{"num_hidden_layers": 25, "head_dim": 32, "vocab_size": 2048, "hidden_act": "tanh_gelu", "norm": "layernorm", "norm_eps": 1e-06, "positions": "learned", "qk_norm": false, "bias": "all", "init_std_qkv": 0.0174, "learning_rate": 0.00937, "decay_fraction": 0.768, "batch_tokens": 32768, "max_seq_len": 256}
Each number is 50 + 15 x the weight over its row's rms, rounded and kept within 0 to 99. Layers, rows and columns count from 0. The size before them is the row's rms in percent of the matrix's.

# layer 20 MLP up, 256x64, rms 0.241, rows 0-108, columns 0-63
098:63 72 59 86 42 35 38 58 82 58 31 58 48 36 40 49 49 64 47 74 53 44 67 38 37 34 45 51 46 69 52 67 46 70 56 59 47 52 50 33 92 30 74 60 47 31 44 62 22 40 37 72 39 57 33 56 68 70 45 49 46 63 60 71
108:30 59 58 31 43 42 70 73 25 35 52 57 43 55 48 51 27 58 57 35 75 36 57 50 49 34 40 43 38 47 45 24 57 46 54 90 64 56 41 54 85 41 73 40 73 49 38 40 45 60 33 66 41 68 54 50 63 12 43 42 71 71 42 51
093:63 50 22 53 52 25 43 66 50 41 40 59 49 66 64 72 49 39 41 35 56 59 63 44 66 45 56 39 37 29 56 37 38 40 66 55 65 31 39 72 37 42 74 22 53 65 25 77 70 62 47 36 61 38 73 48 57 38 48 84 78 58 26 40
109:32 82 52 50 43 49 48 49 74 51 65 27 64 33 36 48 53 30 74 53 57 42 60 56 80 32 20 51 50 78 70 54 33 54 60 58 54 36 39 46 17 27 65 49 80 54 71 48 44 43 70 40 50 47 21 56 63 41 59 36 66 53 39 41
097:71 63 29 64 55 53 34 49 29 28 78 33 80 66 52 26 52 53 65 44 20 50 54 21 47 47 31 30 58 46 64 62 48 53 55 60 37 45 40 50 56 67 11 41 60 45 33 55 44 54 54 56 42 77 56 39 49 62 51 52 86 32 58 64
098:45 62 46 17 44 34 57 31 54 60 27 72 99 58 52 33 32 31 57 50 57 51 39 71 55 52 20 62 62 50 30 63 65 50 40 40 52 56 40 72 64 63 51 44 60 62 64 74 42 50 59 65 47 50 35 50 38 48 68 65 69 80 54 37
101:32 49 69 51 77 47 32 72 78 54 53 36 52 52 75 38 74 92 35 45 35 37 55 56 62 33 47 48 50 55 44 45 25 36 60 33 56 56 61 84 58 45 32 63 65 23 24 43 35 51 58 48 47 20 52 50 49 54 48 39 49 52 25 42
098:40 65 32 44 49 38 39 28 30 43 27 51 31 39 58 76 64 53 38 77 33 46 49 47 77 30 67 46 33 42 36 35 26 83 60 42 36 64 51 56 50 47 53 39 68 62 61 48 55 29 69 56 54 60 35 18 57 66 33 41 51 77 26 49
104:58 57 62 44 75 39 75 58 42 81 64 37 47 64 52 32 80 54 59 18 74 38 33 43 51 34 45 46 37 45 36 38 46 66 77 58 62 45 33 28 74 46 62 38 62 41 40 39 50 59 57 45 54 41 14 27 47 43 65 49 45 63 45 80
110:29 29 63 55 24 51 31 74 59 36 39 30 69 36 20 78 59 58 38 77 63 50 56 53 49 60 40 53 50 48 70 33 16 45 52 55 59 50 59 62 62 34 71 64 58 55 27 52 33 33 55 49 36 76 66 71 44 46 50 60 81 60 48 41
116:65 50 49 24 50 56 34 30 56 47 44 39 86 77 50 47 43 25 49 61 53 54 35 51 28 24 80 51 40 60 46 42 55 44 48 43 70 46 52 39 54 57 70 81 52 59 76 53 51 26 59 50 21 73 29 46 57 56 56 44 59 34 85 43
092:22 54 66 54 52 53 72 36 33 66 55 37 69 52 15 24 49 63 53 38 22 37 47 55 38 46 80 36 35 71 61 60 55 51 53 64 67 79 70 26 36 50 62 25 50 46 44 65 28 59 50 50 51 47 46 73 48 27 44 40 30 66 60 55
099:50 68 60 34 31 62 54 55 48 41 54 31 54 67 76 43 39 58 43 57 34 57 44 39 51 32 37 61 79 39 26 67 56 47 43 43 57 59 21 19 80 40 42 66 53 40 51 32 18 15 54 65 69 64 36 62 38 50 52 61 67 43 42 24
100:29 22 57 40 34 46 50 59 41 36 65 59 56 49 51 22 51 33 23 63 55 51 74 39 26 64 44 20 62 63 61 40 38 61 39 30 72 53 73 51 53 32 32 57 39 64 54 52 56 19 47 54 45 61 41 61 31 23 23 75 37 59 41 43
096:44 63 66 58 52 43 39 58 48 36 16 60 77 47 45 34 65 32 17 45 69 49 62 59 32 36 51 61 15 48 42 56 48 46 68 28 25 53 52 42 67 48 67 47 49 73 63 55 34 69 37 50 60 38 38 39 38 75 29 43 49 49 33 86
093:58 70 38 25 33 67 58 39 41 53 41 43 93 57 53 52 69 61 71 46 38 57 66 59 44 53 31 72 44 30 19 38 40 33 38 50 44 60 58 76 57 47 76 35 47 34 50 42 67 37 39 54 59 21 80 27 57 58 69 40 57 41 49 48
108:41 46 57 54 58 54 27 15 42 47 46 53 58 41 35 33 46 56 23 26 73 45 44 40 51 70 81 58 54 64 81 57 44 62 53 84 51 66 57 63 51 46 37 46 56 72 57 52 50 18 74 64 65 66 26 66 41 55 34 50 70 47 71 46
101:36 60 60 54 39 28 26 45 65 70 56 45 72 16 41 67 54 43 59 53 52 29 41 35 39 60 57 29 62 60 77 71 44 42 73 51 22 63 44 22 59 51 30 23 62 48 36 57 73 45 74 75 64 41 59 52 48 67 42 70 44 48 52 57
100:49 65 42 43 42 20 40 52 72 48 58 62 61 54 43 51 50 60 43 44 41 54 33 31 33 33 43 54 48 41 69 57 69 45 87 54 74 19 65 51 75 39 70 55 59 64 64 61 37 37 55 41 55 64 81 47 45 27 37 73 59 27 16 39
092:57 54 27 54 48 27 30 34 57 37 33 60 56 82 73 67 66 64 44 38 59 74 73 37 23 62 66 50 55 51 56 30 59 41 69 39 62 37 44 81 69 54 76 34 44 68 55 59 30 41 48 37 37 63 59 48 41 72 74 40 55 66 42 61
103:68 71 48 61 52 58 37 57 33 63 51 53 13 67 66 38 47 35 34 55 56 57 31 85 37 51 67 43 46 36 21 41 62 69 56 19 57 43 75 64 58 48 59 55 45 73 70 49 78 34 45 33 27 42 45 58 42 70 44 52 47 64 28 49
087:41 42 57 64 29 81 48 64 48 62 47 32 26 48 65 30 47 34 31 21 60 44 52 30 69 35 41 51 40 45 83 53 51 45 46 73 57 43 74 33 57 35 36 42 37 38 40 44 78 35 38 29 49 75 48 70 29 40 60 72 45 29 56 42
095:43 54 63 83 41 30 44 58 55 68 63 29 73 39 78 72 49 41 67 54 53 47 62 64 49 18 22 39 37 28 44 43 75 64 32 60 50 60 49 54 44 46 49 40 65 52 40 68 39 46 68 71 55 51 48 69 49 77 44 41 82 68 31 36
095:56 48 64 26 49 45 26 37 74 37 60 47 48 73 51 62 43 60 68 36 14 51 54 50 35 54 40 39 54 41 76 57 58 59 75 30 57 56 53 75 41 59 55 58 46 87 50 34 48 72 40 57 53 79 46 55 50 43 47 28 81 67 72 29
110:29 42 48 43 66 52 37 26 49 47 47 50 59 63 21 27 64 73 53 73 49 50 57 73 27 66 19 65 49 34 56 55 39 23 58 39 57 66 48 36 29 27 46 62 57 22 63 39 63 59 62 44 57 35 63 89 50 48 65 31 60 61 54 54
097:50 56 65 49 55 52 59 25 64 52 51 46 26 30 29 41 60 49 63 37 39 10 50 75 52 31 53 60 30 38 76 49 46 60 42 81 76 71 64 56 28 47 45 37 34 31 70 79 41 44 30 57 43 69 58 62 40 42 60 36 50 38 61 66
101:51 65 67 44 48 72 32 43 25 41 57 62 09 60 51 60 32 56 64 56 49 49 30 60 37 45 70 60 37 51 49 50 36 41 74 65 72 40 54 39 48 73 77 50 47 46 42 67 32 60 41 81 32 55 78 33 56 77 50 33 56 72 61 35
098:55 86 73 45 33 50 39 54 45 46 60 75 65 70 71 75 40 41 46 46 51 29 40 58 52 54 50 15 19 40 46 55 35 56 45 51 24 55 51 68 40 77 45 31 64 60 45 56 35 66 44 76 23 38 27 54 55 52 51 51 73 33 41 48
113:39 49 53 41 64 53 48 35 66 64 69 36 61 42 72 36 32 62 45 44 57 50 53 30 48 49 65 92 31 23 64 64 64 75 35 75 68 63 41 34 48 45 50 49 55 48 56 45 23 64 34 57 53 34 28 31 33 39 81 64 64 28 56 63
100:44 58 75 63 69 53 43 29 30 41 40 57 26 54 27 18 58 32 36 30 60 26 48 51 21 68 65 34 42 60 74 66 35 65 38 74 60 47 61 30 63 47 48 35 53 46 63 51 44 51 75 54 36 80 61 51 54 45 82 42 50 38 53 53
103:62 50 35 46 39 39 50 45 37 63 52 41 37 48 25 41 66 61 40 53 64 38 64 46 67 42 42 06 51 35 66 95 39 64 44 30 50 64 39 36 36 30 33 58 67 63 74 63 74 27 54 48 57 41 59 54 49 26 76 49 63 38 61 48
093:62 32 52 35 39 60 53 70 57 64 16 52 63 64 48 68 47 30 59 55 64 44 62 34 31 26 58 67 58 31 43 60 21 53 81 46 47 23 63 55 60 49 67 38 41 43 29 28 53 31 34 31 36 26 46 75 47 64 53 45 74 56 44 34
104:45 31 56 37 48 26 58 72 45 50 48 48 76 67 26 52 72 53 26 34 48 79 48 29 55 42 45 61 69 37 41 42 38 47 28 48 65 61 40 26 60 44 25 39 60 40 71 49 45 60 32 72 78 65 56 64 28 47 29 62 68 65 68 67
088:65 16 68 77 49 57 71 53 57 64 37 40 47 65 25 40 64 45 40 68 61 45 23 39 32 43 41 38 38 50 36 56 62 23 72 37 26 43 66 44 54 42 36 46 62 69 55 51 61 37 20 57 49 54 38 47 43 38 29 44 61 74 74 79
107:68 55 61 24 26 59 56 58 41 57 31 33 58 47 29 43 60 53 68 31 27 64 29 38 42 57 71 69 50 37 48 60 57 62 43 57 70 71 23 43 51 35 32 79 40 25 49 45 61 43 33 39 20 64 42 64 40 52 20 58 32 29 48 54
101:39 66 77 60 49 55 54 51 54 71 53 66 63 29 56 28 59 39 73 34 33 70 30 34 45 51 62 45 42 33 31 62 41 58 43 57 49 67 32 53 38 46 72 45 60 44 64 57 59 39 34 54 41 48 22 82 65 65 38 71 07 74 41 48
083:78 55 50 53 44 52 29 46 47 33 61 56 37 39 71 40 65 63 54 51 65 43 19 60 80 39 39 46 48 65 64 48 38 30 41 20 41 69 55 32 72 33 61 57 68 62 77 40 32 42 51 48 06 40 40 51 23 58 43 30 49 59 56 41
085:37 67 63 69 44 57 50 26 46 16 46 58 42 65 58 32 27 48 32 67 28 18 35 55 31 33 68 63 45 27 54 57 64 45 22 64 46 76 70 51 70 59 43 80 53 53 63 56 57 82 39 47 35 48 59 52 64 45 66 37 40 53 48 44
085:53 38 55 77 63 50 49 57 37 23 28 46 72 72 70 28 51 49 37 56 65 47 62 48 55 25 47 54 69 36 54 79 72 27 38 54 40 57 63 54 53 31 38 49 32 61 40 42 32 49 68 94 67 49 48 73 33 52 51 34 49 61 32 65
102:55 39 83 69 46 42 51 48 53 47 37 64 49 52 35 38 53 53 41 42 52 51 21 52 31 36 20 62 61 20 59 65 72 36 66 51 44 40 20 81 58 68 74 27 46 26 53 50 43 42 55 21 36 30 52 56 32 71 41 68 46 59 39 41
109:78 71 76 56 45 69 91 59 49 63 45 59 37 28 56 57 58 40 37 56 46 44 52 52 61 50 54 39 43 37 74 51 61 36 28 28 35 61 60 71 51 49 38 32 53 59 74 49 69 58 77 61 60 64 75 54 31 36 49 76 47 60 64 79
095:59 45 60 61 71 15 43 62 49 70 46 48 80 21 53 46 72 42 47 39 54 44 66 49 35 44 45 53 45 44 61 88 34 41 54 84 59 47 42 60 58 71 70 49 53 49 16 39 65 52 67 46 52 46 42 58 54 36 34 84 54 53 69 72
097:41 57 51 57 45 35 39 64 43 32 99 29 44 49 54 20 62 42 55 47 40 48 32 45 56 25 75 61 46 60 28 33 55 38 58 58 55 62 63 32 38 36 34 53 67 63 61 59 69 51 57 72 59 74 63 54 54 70 59 63 20 68 74 36
093:79 61 69 43 44 52 41 61 48 39 38 41 17 77 44 61 46 15 69 65 41 58 51 82 45 54 35 45 61 41 40 73 58 56 47 37 51 41 27 36 55 52 75 23 42 39 34 44 43 77 60 84 62 38 41 34 28 52 42 55 59 51 56 51
105:57 66 43 46 61 38 31 45 59 23 48 63 44 62 63 81 34 27 46 57 65 26 60 44 70 24 60 66 59 39 60 39 27 36 61 70 42 71 35 51 31 55 29 56 42 37 58 57 78 16 60 48 68 42 45 28 62 73 51 43 42 50 71 42
095:30 41 53 37 68 29 66 71 33 41 49 91 57 59 69 51 60 82 41 58 57 33 36 62 53 55 49 68 38 48 62 51 40 63 58 27 40 58 37 53 32 29 55 55 57 53 38 62 34 54 40 60 55 22 43 61 43 44 48 34 94 37 40 77
100:65 62 53 45 24 65 63 35 60 74 71 37 46 62 31 30 51 64 51 30 55 52 63 24 58 53 62 56 41 30 90 55 47 54 29 69 53 60 35 35 41 24 34 38 56 46 49 26 64 27 57 73 50 60 61 62 47 65 78 31 51 39 37 66
102:40 46 58 52 52 30 06 60 71 26 53 44 39 41 32 58 45 73 21 31 20 48 47 36 64 74 30 57 51 61 31 55 37 51 47 58 50 59 32 62 32 40 21 48 35 45 38 87 52 35 51 34 65 67 35 40 54 40 41 61 54 44 51 48
115:66 38 40 47 38 31 32 54 12 60 21 51 56 52 32 58 54 43 38 55 54 51 40 44 48 46 81 83 53 38 52 71 44 54 38 56 53 12 29 63 81 49 42 37 67 76 54 50 48 67 60 55 27 57 56 40 35 43 37 48 60 44 81 48
109:68 51 50 55 40 33 43 69 70 56 23 38 39 56 37 56 52 60 45 43 60 00 82 65 56 68 47 49 51 33 43 61 39 44 62 33 53 45 34 53 31 10 69 54 53 28 28 60 71 51 43 40 19 43 51 58 49 32 55 55 49 48 42 33
095:38 64 45 49 57 45 34 64 32 43 61 80 62 70 51 60 54 47 58 32 31 60 54 76 63 35 61 64 48 33 56 18 37 73 53 68 67 65 20 66 45 41 62 20 46 53 37 48 48 38 56 15 31 42 51 55 53 59 77 33 74 40 44 49
094:47 34 60 68 69 48 31 36 22 42 46 59 41 61 53 53 69 57 45 51 71 57 41 41 56 32 88 62 58 26 28 54 44 20 57 44 38 72 36 42 59 49 50 56 23 48 37 57 71 55 64 32 30 53 56 37 44 37 26 18 60 55 40 21
096:58 37 55 24 51 64 23 53 49 15 59 56 70 54 55 42 66 74 56 63 49 42 57 58 53 33 46 33 60 36 63 55 64 42 45 65 32 78 74 57 81 42 67 39 46 72 61 43 47 45 44 42 35 65 65 31 55 07 54 44 44 43 76 63
101:58 58 62 52 57 36 44 27 52 60 45 27 69 45 57 29 54 71 77 53 64 41 29 40 67 33 45 50 27 55 51 52 69 45 56 63 71 66 27 43 20 22 67 52 29 74 32 39 51 32 55 45 58 41 72 53 74 36 32 76 43 54 44 70
110:37 39 67 46 45 69 36 53 36 48 74 68 35 45 73 56 48 35 75 75 60 41 52 49 40 48 67 29 33 42 76 76 30 30 55 27 59 59 34 46 51 51 77 30 52 44 71 48 82 58 49 38 27 69 34 50 52 80 55 53 43 53 47 66
115:45 46 63 68 34 41 51 57 62 69 31 46 69 34 52 37 78 59 46 43 41 45 40 15 43 63 63 64 39 71 28 32 47 78 37 57 63 29 40 27 54 51 62 35 67 79 28 58 25 35 71 50 59 39 62 74 52 43 76 53 56 62 56 44
110:48 54 45 49 42 26 61 90 55 35 18 31 28 34 35 47 45 66 56 57 61 43 49 34 63 39 51 69 54 10 53 25 54 47 62 77 41 44 49 65 43 36 54 49 59 45 61 62 51 50 52 25 64 50 61 25 53 70 41 74 60 53 83 57
108:63 46 63 58 59 32 47 54 44 41 17 47 56 38 47 44 61 59 35 69 72 44 58 41 22 58 55 54 47 48 34 73 56 25 36 90 51 54 32 58 69 51 59 39 48 31 40 47 67 12 43 36 61 46 45 68 32 39 47 85 50 52 20 44
099:27 41 59 59 79 34 79 40 76 43 57 48 64 79 64 54 64 66 37 61 51 75 46 49 25 53 81 51 50 41 49 71 41 32 57 70 49 62 50 40 73 37 52 28 83 44 48 45 37 52 51 46 64 59 49 78 43 51 28 54 54 78 60 54
099:23 64 78 54 73 64 55 44 56 52 64 29 26 48 88 13 33 33 50 43 28 52 61 56 46 60 33 60 50 73 62 39 53 28 28 54 57 59 42 25 32 36 55 47 33 42 43 64 59 43 73 64 56 50 59 52 54 62 56 28 63 67 56 41
112:44 40 53 51 48 80 37 48 58 40 61 42 50 43 76 59 66 23 56 36 69 45 50 45 51 28 37 73 51 38 48 42 52 39 73 50 68 70 52 36 38 42 62 69 53 27 28 05 33 30 48 51 65 75 59 29 54 64 63 80 53 64 50 59
098:46 62 54 37 24 76 31 27 62 67 53 53 31 44 40 25 61 58 23 74 73 61 58 54 69 53 79 21 57 60 63 55 62 53 69 44 50 67 56 54 57 25 95 51 43 49 52 33 48 46 58 37 38 43 38 68 39 51 67 42 58 62 43 47
105:33 49 49 40 75 22 52 43 45 49 43 54 32 71 59 56 42 58 61 35 49 51 32 20 56 46 69 42 35 38 24 39 45 62 72 28 65 47 38 77 33 22 55 45 80 63 54 51 30 96 43 55 37 38 68 60 52 44 49 63 41 54 55 60
105:55 47 71 77 46 62 58 60 38 33 55 62 72 55 62 50 18 43 41 51 26 52 48 33 41 55 14 61 60 23 31 55 77 83 48 32 58 47 51 56 49 69 65 43 43 35 44 57 29 79 55 62 62 56 60 49 21 59 63 44 63 55 39 71
092:45 52 48 27 68 37 39 39 42 65 40 45 69 45 16 32 42 65 53 41 31 16 20 50 54 38 26 49 52 49 29 49 27 43 66 67 76 59 37 63 51 52 53 66 28 66 36 41 37 42 53 15 36 65 30 44 47 30 46 70 42 50 57 61
089:41 52 51 34 33 16 39 52 57 46 68 42 58 71 62 65 70 35 52 37 65 63 50 58 16 45 28 59 40 34 56 72 51 54 28 47 70 51 46 42 25 19 78 48 48 50 47 50 42 79 19 39 49 48 33 66 44 56 76 50 35 49 67 43
099:30 62 46 46 49 62 44 63 42 40 54 69 41 64 62 36 78 43 60 72 58 49 52 24 64 25 54 31 42 30 68 09 50 54 43 57 54 76 50 33 48 49 47 65 52 36 65 60 44 61 39 79 62 34 24 35 43 58 42 73 19 32 34 58
096:38 55 52 54 48 53 45 32 64 33 57 54 39 60 38 79 72 51 39 71 43 77 74 40 48 32 95 44 48 36 28 53 40 41 74 61 54 52 48 49 51 46 62 34 36 41 40 66 78 63 75 39 62 66 69 19 50 61 60 74 48 53 37 68
102:38 42 62 53 42 50 42 45 58 80 45 53 37 67 73 55 69 68 76 52 54 64 55 65 48 44 65 42 51 30 71 37 48 44 44 54 71 39 10 24 32 45 46 41 27 50 63 48 81 60 44 44 24 90 49 45 34 57 46 35 57 30 60 57
107:44 55 47 17 38 46 32 61 69 45 19 78 57 50 26 54 66 41 48 21 38 25 65 48 61 82 59 24 44 37 47 52 47 40 42 61 57 62 55 46 70 40 19 27 71 56 50 36 40 55 55 51 31 46 39 70 60 67 45 26 45 33 52 55
085:41 34 34 28 52 54 37 33 25 49 30 49 29 49 49 46 39 58 69 39 50 37 44 57 28 61 52 21 44 00 49 46 50 47 50 44 70 44 32 56 64 61 46 41 62 62 34 56 55 62 39 62 26 50 55 45 16 54 22 73 42 57 34 52
092:49 44 47 47 29 62 31 53 66 49 68 24 37 51 24 43 61 40 63 91 60 28 39 52 51 13 28 44 52 22 31 54 56 28 52 49 50 34 29 40 28 62 29 40 77 37 55 45 32 45 46 73 52 51 64 45 52 50 31 59 58 40 33 47
110:43 46 68 62 72 40 60 60 43 49 43 57 76 77 48 62 38 52 47 21 69 44 59 55 37 68 70 71 59 72 53 58 38 20 67 68 41 63 64 45 62 43 61 29 60 37 52 50 45 52 49 71 21 56 53 41 63 31 48 65 46 87 75 75
120:85 60 68 29 27 23 74 43 48 50 31 59 47 40 32 37 82 60 36 50 44 47 63 53 49 63 76 54 54 64 18 25 27 80 66 32 51 63 45 50 43 49 50 52 53 52 49 58 41 69 38 45 62 84 46 40 50 48 37 54 61 61 42 67
101:24 25 78 72 56 65 39 45 28 77 52 38 66 68 45 64 50 56 52 23 58 46 38 50 60 48 61 43 52 37 38 72 63 69 62 68 62 46 60 21 41 32 50 62 61 50 50 73 72 63 18 54 53 44 25 44 65 36 63 53 63 30 59 32
107:55 51 31 42 40 27 19 69 37 32 57 52 82 67 43 52 42 51 74 40 29 58 33 54 43 49 47 61 30 46 59 34 47 46 45 40 48 41 32 40 38 63 24 55 50 57 35 66 67 68 77 12 41 68 27 58 49 58 31 34 51 40 74 66
112:41 44 65 52 41 59 33 35 37 37 35 76 61 58 31 64 53 38 28 70 73 60 55 46 41 48 59 80 38 74 41 61 32 55 46 46 30 65 48 41 47 56 83 52 58 62 35 64 60 34 61 84 47 57 52 52 70 71 21 31 25 57 69 59
107:36 68 44 70 20 36 35 52 68 57 61 60 30 70 79 45 57 53 44 81 33 65 54 56 59 45 58 45 31 44 61 33 37 54 25 80 65 69 57 67 40 60 50 42 44 55 65 50 61 42 69 46 75 84 69 72 46 46 27 48 45 40 49 35
096:55 55 26 50 49 41 55 16 45 67 53 58 38 56 59 47 42 77 45 70 47 56 50 45 58 53 56 58 45 33 40 57 37 82 86 42 37 53 19 48 55 25 60 55 69 58 63 90 40 54 41 62 64 34 33 63 67 18 41 60 70 45 52 49
093:86 48 60 42 51 87 52 59 47 32 38 36 66 49 60 57 51 76 93 43 33 68 38 48 54 28 60 52 29 44 53 44 38 64 27 51 44 78 34 31 74 64 44 62 56 38 43 66 60 76 54 49 62 69 43 69 53 45 62 33 49 39 56 50
107:66 35 74 79 40 59 27 36 45 55 25 49 23 75 37 70 73 50 42 51 88 56 54 55 51 34 46 43 54 69 42 29 47 64 30 55 44 57 45 69 67 46 69 59 58 57 52 32 53 32 28 70 69 57 60 37 46 39 60 37 40 42 77 40
083:41 36 83 81 63 69 30 46 38 44 50 32 53 81 45 37 58 52 63 33 38 32 42 44 42 38 33 31 22 49 42 29 37 45 42 65 55 51 68 90 58 56 59 45 48 77 61 43 73 46 59 49 56 36 74 77 57 40 48 38 47 65 56 50
082:60 43 66 33 49 41 29 53 47 41 52 46 52 61 60 47 27 53 87 37 50 50 70 58 51 58 39 34 41 25 22 47 35 67 34 20 64 76 59 53 78 54 58 54 42 39 30 51 71 29 53 55 56 23 72 17 47 63 37 51 42 49 56 27
097:24 74 57 27 65 51 44 43 43 38 69 36 27 61 41 04 54 62 57 41 31 38 60 78 35 42 49 32 64 55 65 65 41 35 55 61 60 60 40 77 42 46 75 63 51 38 47 33 51 54 74 56 26 52 52 69 43 62 70 50 43 54 24 51
112:65 62 63 22 39 51 57 15 72 40 50 57 67 65 47 27 47 73 44 46 67 37 15 41 56 67 45 50 44 49 31 48 32 28 45 37 45 60 49 56 61 56 57 82 66 52 23 56 43 32 19 58 34 64 48 65 65 28 51 57 74 58 53 51
111:40 55 61 51 51 53 31 24 67 58 39 45 73 59 44 53 44 66 49 49 37 54 44 37 61 39 73 63 62 67 53 52 44 56 73 35 42 46 72 19 48 57 65 74 63 66 48 45 58 43 95 46 75 86 67 57 49 21 50 37 49 26 41 37
097:41 65 42 35 30 48 32 47 37 47 64 56 66 68 73 52 44 72 48 10 59 63 64 54 32 50 38 42 42 46 34 48 41 60 43 84 64 49 60 75 58 43 62 65 51 27 50 30 75 46 29 68 54 38 63 59 57 47 58 38 78 16 60 65
092:55 60 49 29 53 38 26 71 74 42 57 62 59 27 80 32 46 55 37 51 51 60 60 62 46 19 56 44 36 54 14 71 36 55 67 50 68 40 47 47 44 64 38 42 57 36 48 46 73 84 63 55 27 18 59 53 43 65 33 39 38 60 70 55
090:35 53 43 39 36 36 34 40 31 35 39 63 65 53 32 43 34 73 51 60 41 39 29 44 58 29 45 64 42 42 60 60 56 54 63 55 74 52 71 62 52 54 45 73 46 52 50 84 59 76 58 33 99 62 54 70 70 67 36 54 51 63 37 25
089:50 67 51 37 50 48 58 34 62 49 19 70 51 53 43 53 40 64 50 74 65 54 58 52 32 39 44 59 50 38 67 36 52 29 52 53 31 44 59 27 38 53 64 42 52 61 56 47 45 78 28 49 36 73 71 15 28 22 42 63 81 30 83 40
109:51 42 18 70 48 45 30 33 60 67 27 30 59 57 51 18 27 52 47 67 72 45 72 38 37 30 76 83 46 54 40 55 43 61 30 58 36 63 50 41 54 52 43 49 51 31 54 57 74 44 46 59 29 76 34 30 49 55 51 71 52 33 69 45
103:28 57 52 21 42 34 24 59 51 66 40 38 63 69 38 64 31 31 34 46 40 46 48 59 42 28 71 79 21 58 58 52 64 58 35 37 39 79 70 35 49 53 50 51 42 61 34 44 35 34 34 64 38 73 37 28 31 33 58 26 42 35 52 45
099:77 54 57 65 31 55 35 49 31 36 65 57 52 69 52 57 27 36 51 76 29 74 51 49 60 58 66 77 46 50 40 68 46 39 56 40 67 72 45 37 53 41 52 35 44 31 40 24 42 67 56 73 25 75 88 59 55 55 37 49 37 61 38 72
097:73 63 59 43 37 38 30 61 73 60 69 46 47 45 43 66 59 30 76 24 63 48 58 19 51 28 23 54 33 44 54 30 34 47 43 60 51 57 63 84 63 76 49 50 66 39 68 40 36 42 47 72 49 63 42 73 36 64 36 29 52 66 59 34
093:45 63 54 60 24 46 37 55 57 40 37 29 32 70 50 92 68 45 66 48 36 11 64 32 51 36 55 49 61 51 09 26 28 42 42 47 52 46 54 44 64 40 37 39 47 36 46 45 56 45 71 54 52 83 50 41 63 69 56 57 74 57 44 51
113:35 64 54 52 75 55 55 67 32 58 39 38 35 20 72 33 51 52 48 33 52 51 90 47 67 65 19 67 39 49 66 55 50 42 65 59 64 76 30 47 35 27 49 39 40 44 60 60 32 39 56 65 66 56 24 25 45 64 76 42 48 44 51 60
099:47 51 62 44 46 53 46 37 45 37 44 60 45 50 61 63 38 75 62 36 52 48 39 35 55 31 57 64 57 37 32 39 75 11 52 50 40 44 51 19 43 68 28 33 30 40 18 17 48 36 49 24 58 38 73 54 19 37 74 56 56 53 51 62
106:59 51 47 49 37 40 39 89 44 49 50 55 67 57 42 48 71 49 77 77 56 59 41 23 51 61 60 30 47 67 43 51 34 70 72 57 23 77 36 63 44 13 72 31 52 38 54 42 39 62 66 27 53 55 50 71 64 26 45 54 61 45 42 39
086:75 61 62 59 57 50 25 35 37 51 40 48 67 58 65 64 51 60 57 33 41 31 56 35 54 66 28 55 82 30 22 70 24 51 55 27 82 53 52 43 58 55 51 36 51 63 44 63 28 25 59 46 41 38 55 69 71 67 49 57 55 24 74 40
087:82 34 34 54 30 51 52 44 58 57 31 32 24 42 80 64 23 65 43 70 43 71 36 43 47 42 40 56 62 56 37 41 41 36 72 51 40 52 60 72 44 62 32 49 61 36 19 49 56 57 52 65 66 80 20 51 65 64 39 55 40 68 50 70
114:38 63 86 52 74 33 53 42 45 47 42 54 43 57 00 28 33 57 59 59 48 39 52 53 59 40 64 80 48 48 51 48 63 67 44 68 37 65 60 33 63 32 61 50 60 56 46 44 23 48 40 43 51 39 53 28 46 27 80 72 37 53 69 40
084:55 51 34 60 38 50 57 37 65 27 54 94 45 35 73 28 63 61 57 34 67 41 70 43 54 48 37 33 61 37 53 54 43 28 51 15 47 66 51 49 30 53 36 75 67 65 65 51 43 53 65 44 40 33 47 86 24 35 64 61 49 51 34 50
107:29 48 60 56 29 44 49 57 27 52 23 61 38 09 59 27 81 36 33 52 53 75 42 32 33 79 37 56 28 57 52 63 30 42 38 51 70 46 38 56 40 57 55 59 48 30 47 53 34 35 53 43 36 62 43 78 32 65 42 45 49 53 36 29
102:49 45 36 67 45 69 26 80 51 52 34 35 58 59 41 62 44 57 38 70 42 54 45 62 34 30 53 40 14 46 49 48 58 29 40 48 49 65 52 55 46 22 41 27 41 60 69 78 88 45 44 59 56 72 60 21 42 81 42 53 41 35 50 60
093:50 55 60 44 65 63 64 84 72 49 33 43 33 74 41 31 49 57 64 88 47 31 38 55 58 42 55 33 46 60 54 51 33 59 61 38 47 76 35 44 46 52 70 21 60 27 39 31 52 45 38 69 81 49 43 72 56 56 65 57 33 76 56 64
099:34 50 42 41 56 55 28 50 60 42 61 51 55 50 71 47 69 81 27 60 50 34 53 45 48 53 68 40 27 60 50 69 64 53 27 40 21 87 42 79 49 45 78 35 57 55 42 87 47 63 60 64 59 44 37 40 44 28 46 31 44 40 63 71
097:62 26 76 54 40 34 33 45 50 50 45 45 39 56 46 63 67 99 65 63 94 61 58 62 35 72 23 42 53 42 38 70 36 59 61 33 40 61 57 44 22 32 52 52 53 32 46 30 68 64 41 46 52 60 44 40 37 43 46 41 58 37 58 40
094:51 63 50 48 54 64 36 21 40 60 36 50 76 47 15 47 68 65 45 29 74 50 38 41 48 49 44 40 26 37 20 50 45 40 26 62 69 45 59 25 36 53 82 33 67 57 23 48 35 32 45 44 54 67 46 46 67 44 55 62 52 81 56 54
102:74 62 51 51 63 63 38 08 54 43 35 61 50 44 45 57 57 69 63 55 56 74 64 79 46 42 72 36 21 40 45 51 60 49 38 25 44 64 80 58 67 57 42 58 58 75 48 62 69 45 50 50 40 77 58 34 43 49 77 50 68 60 65 24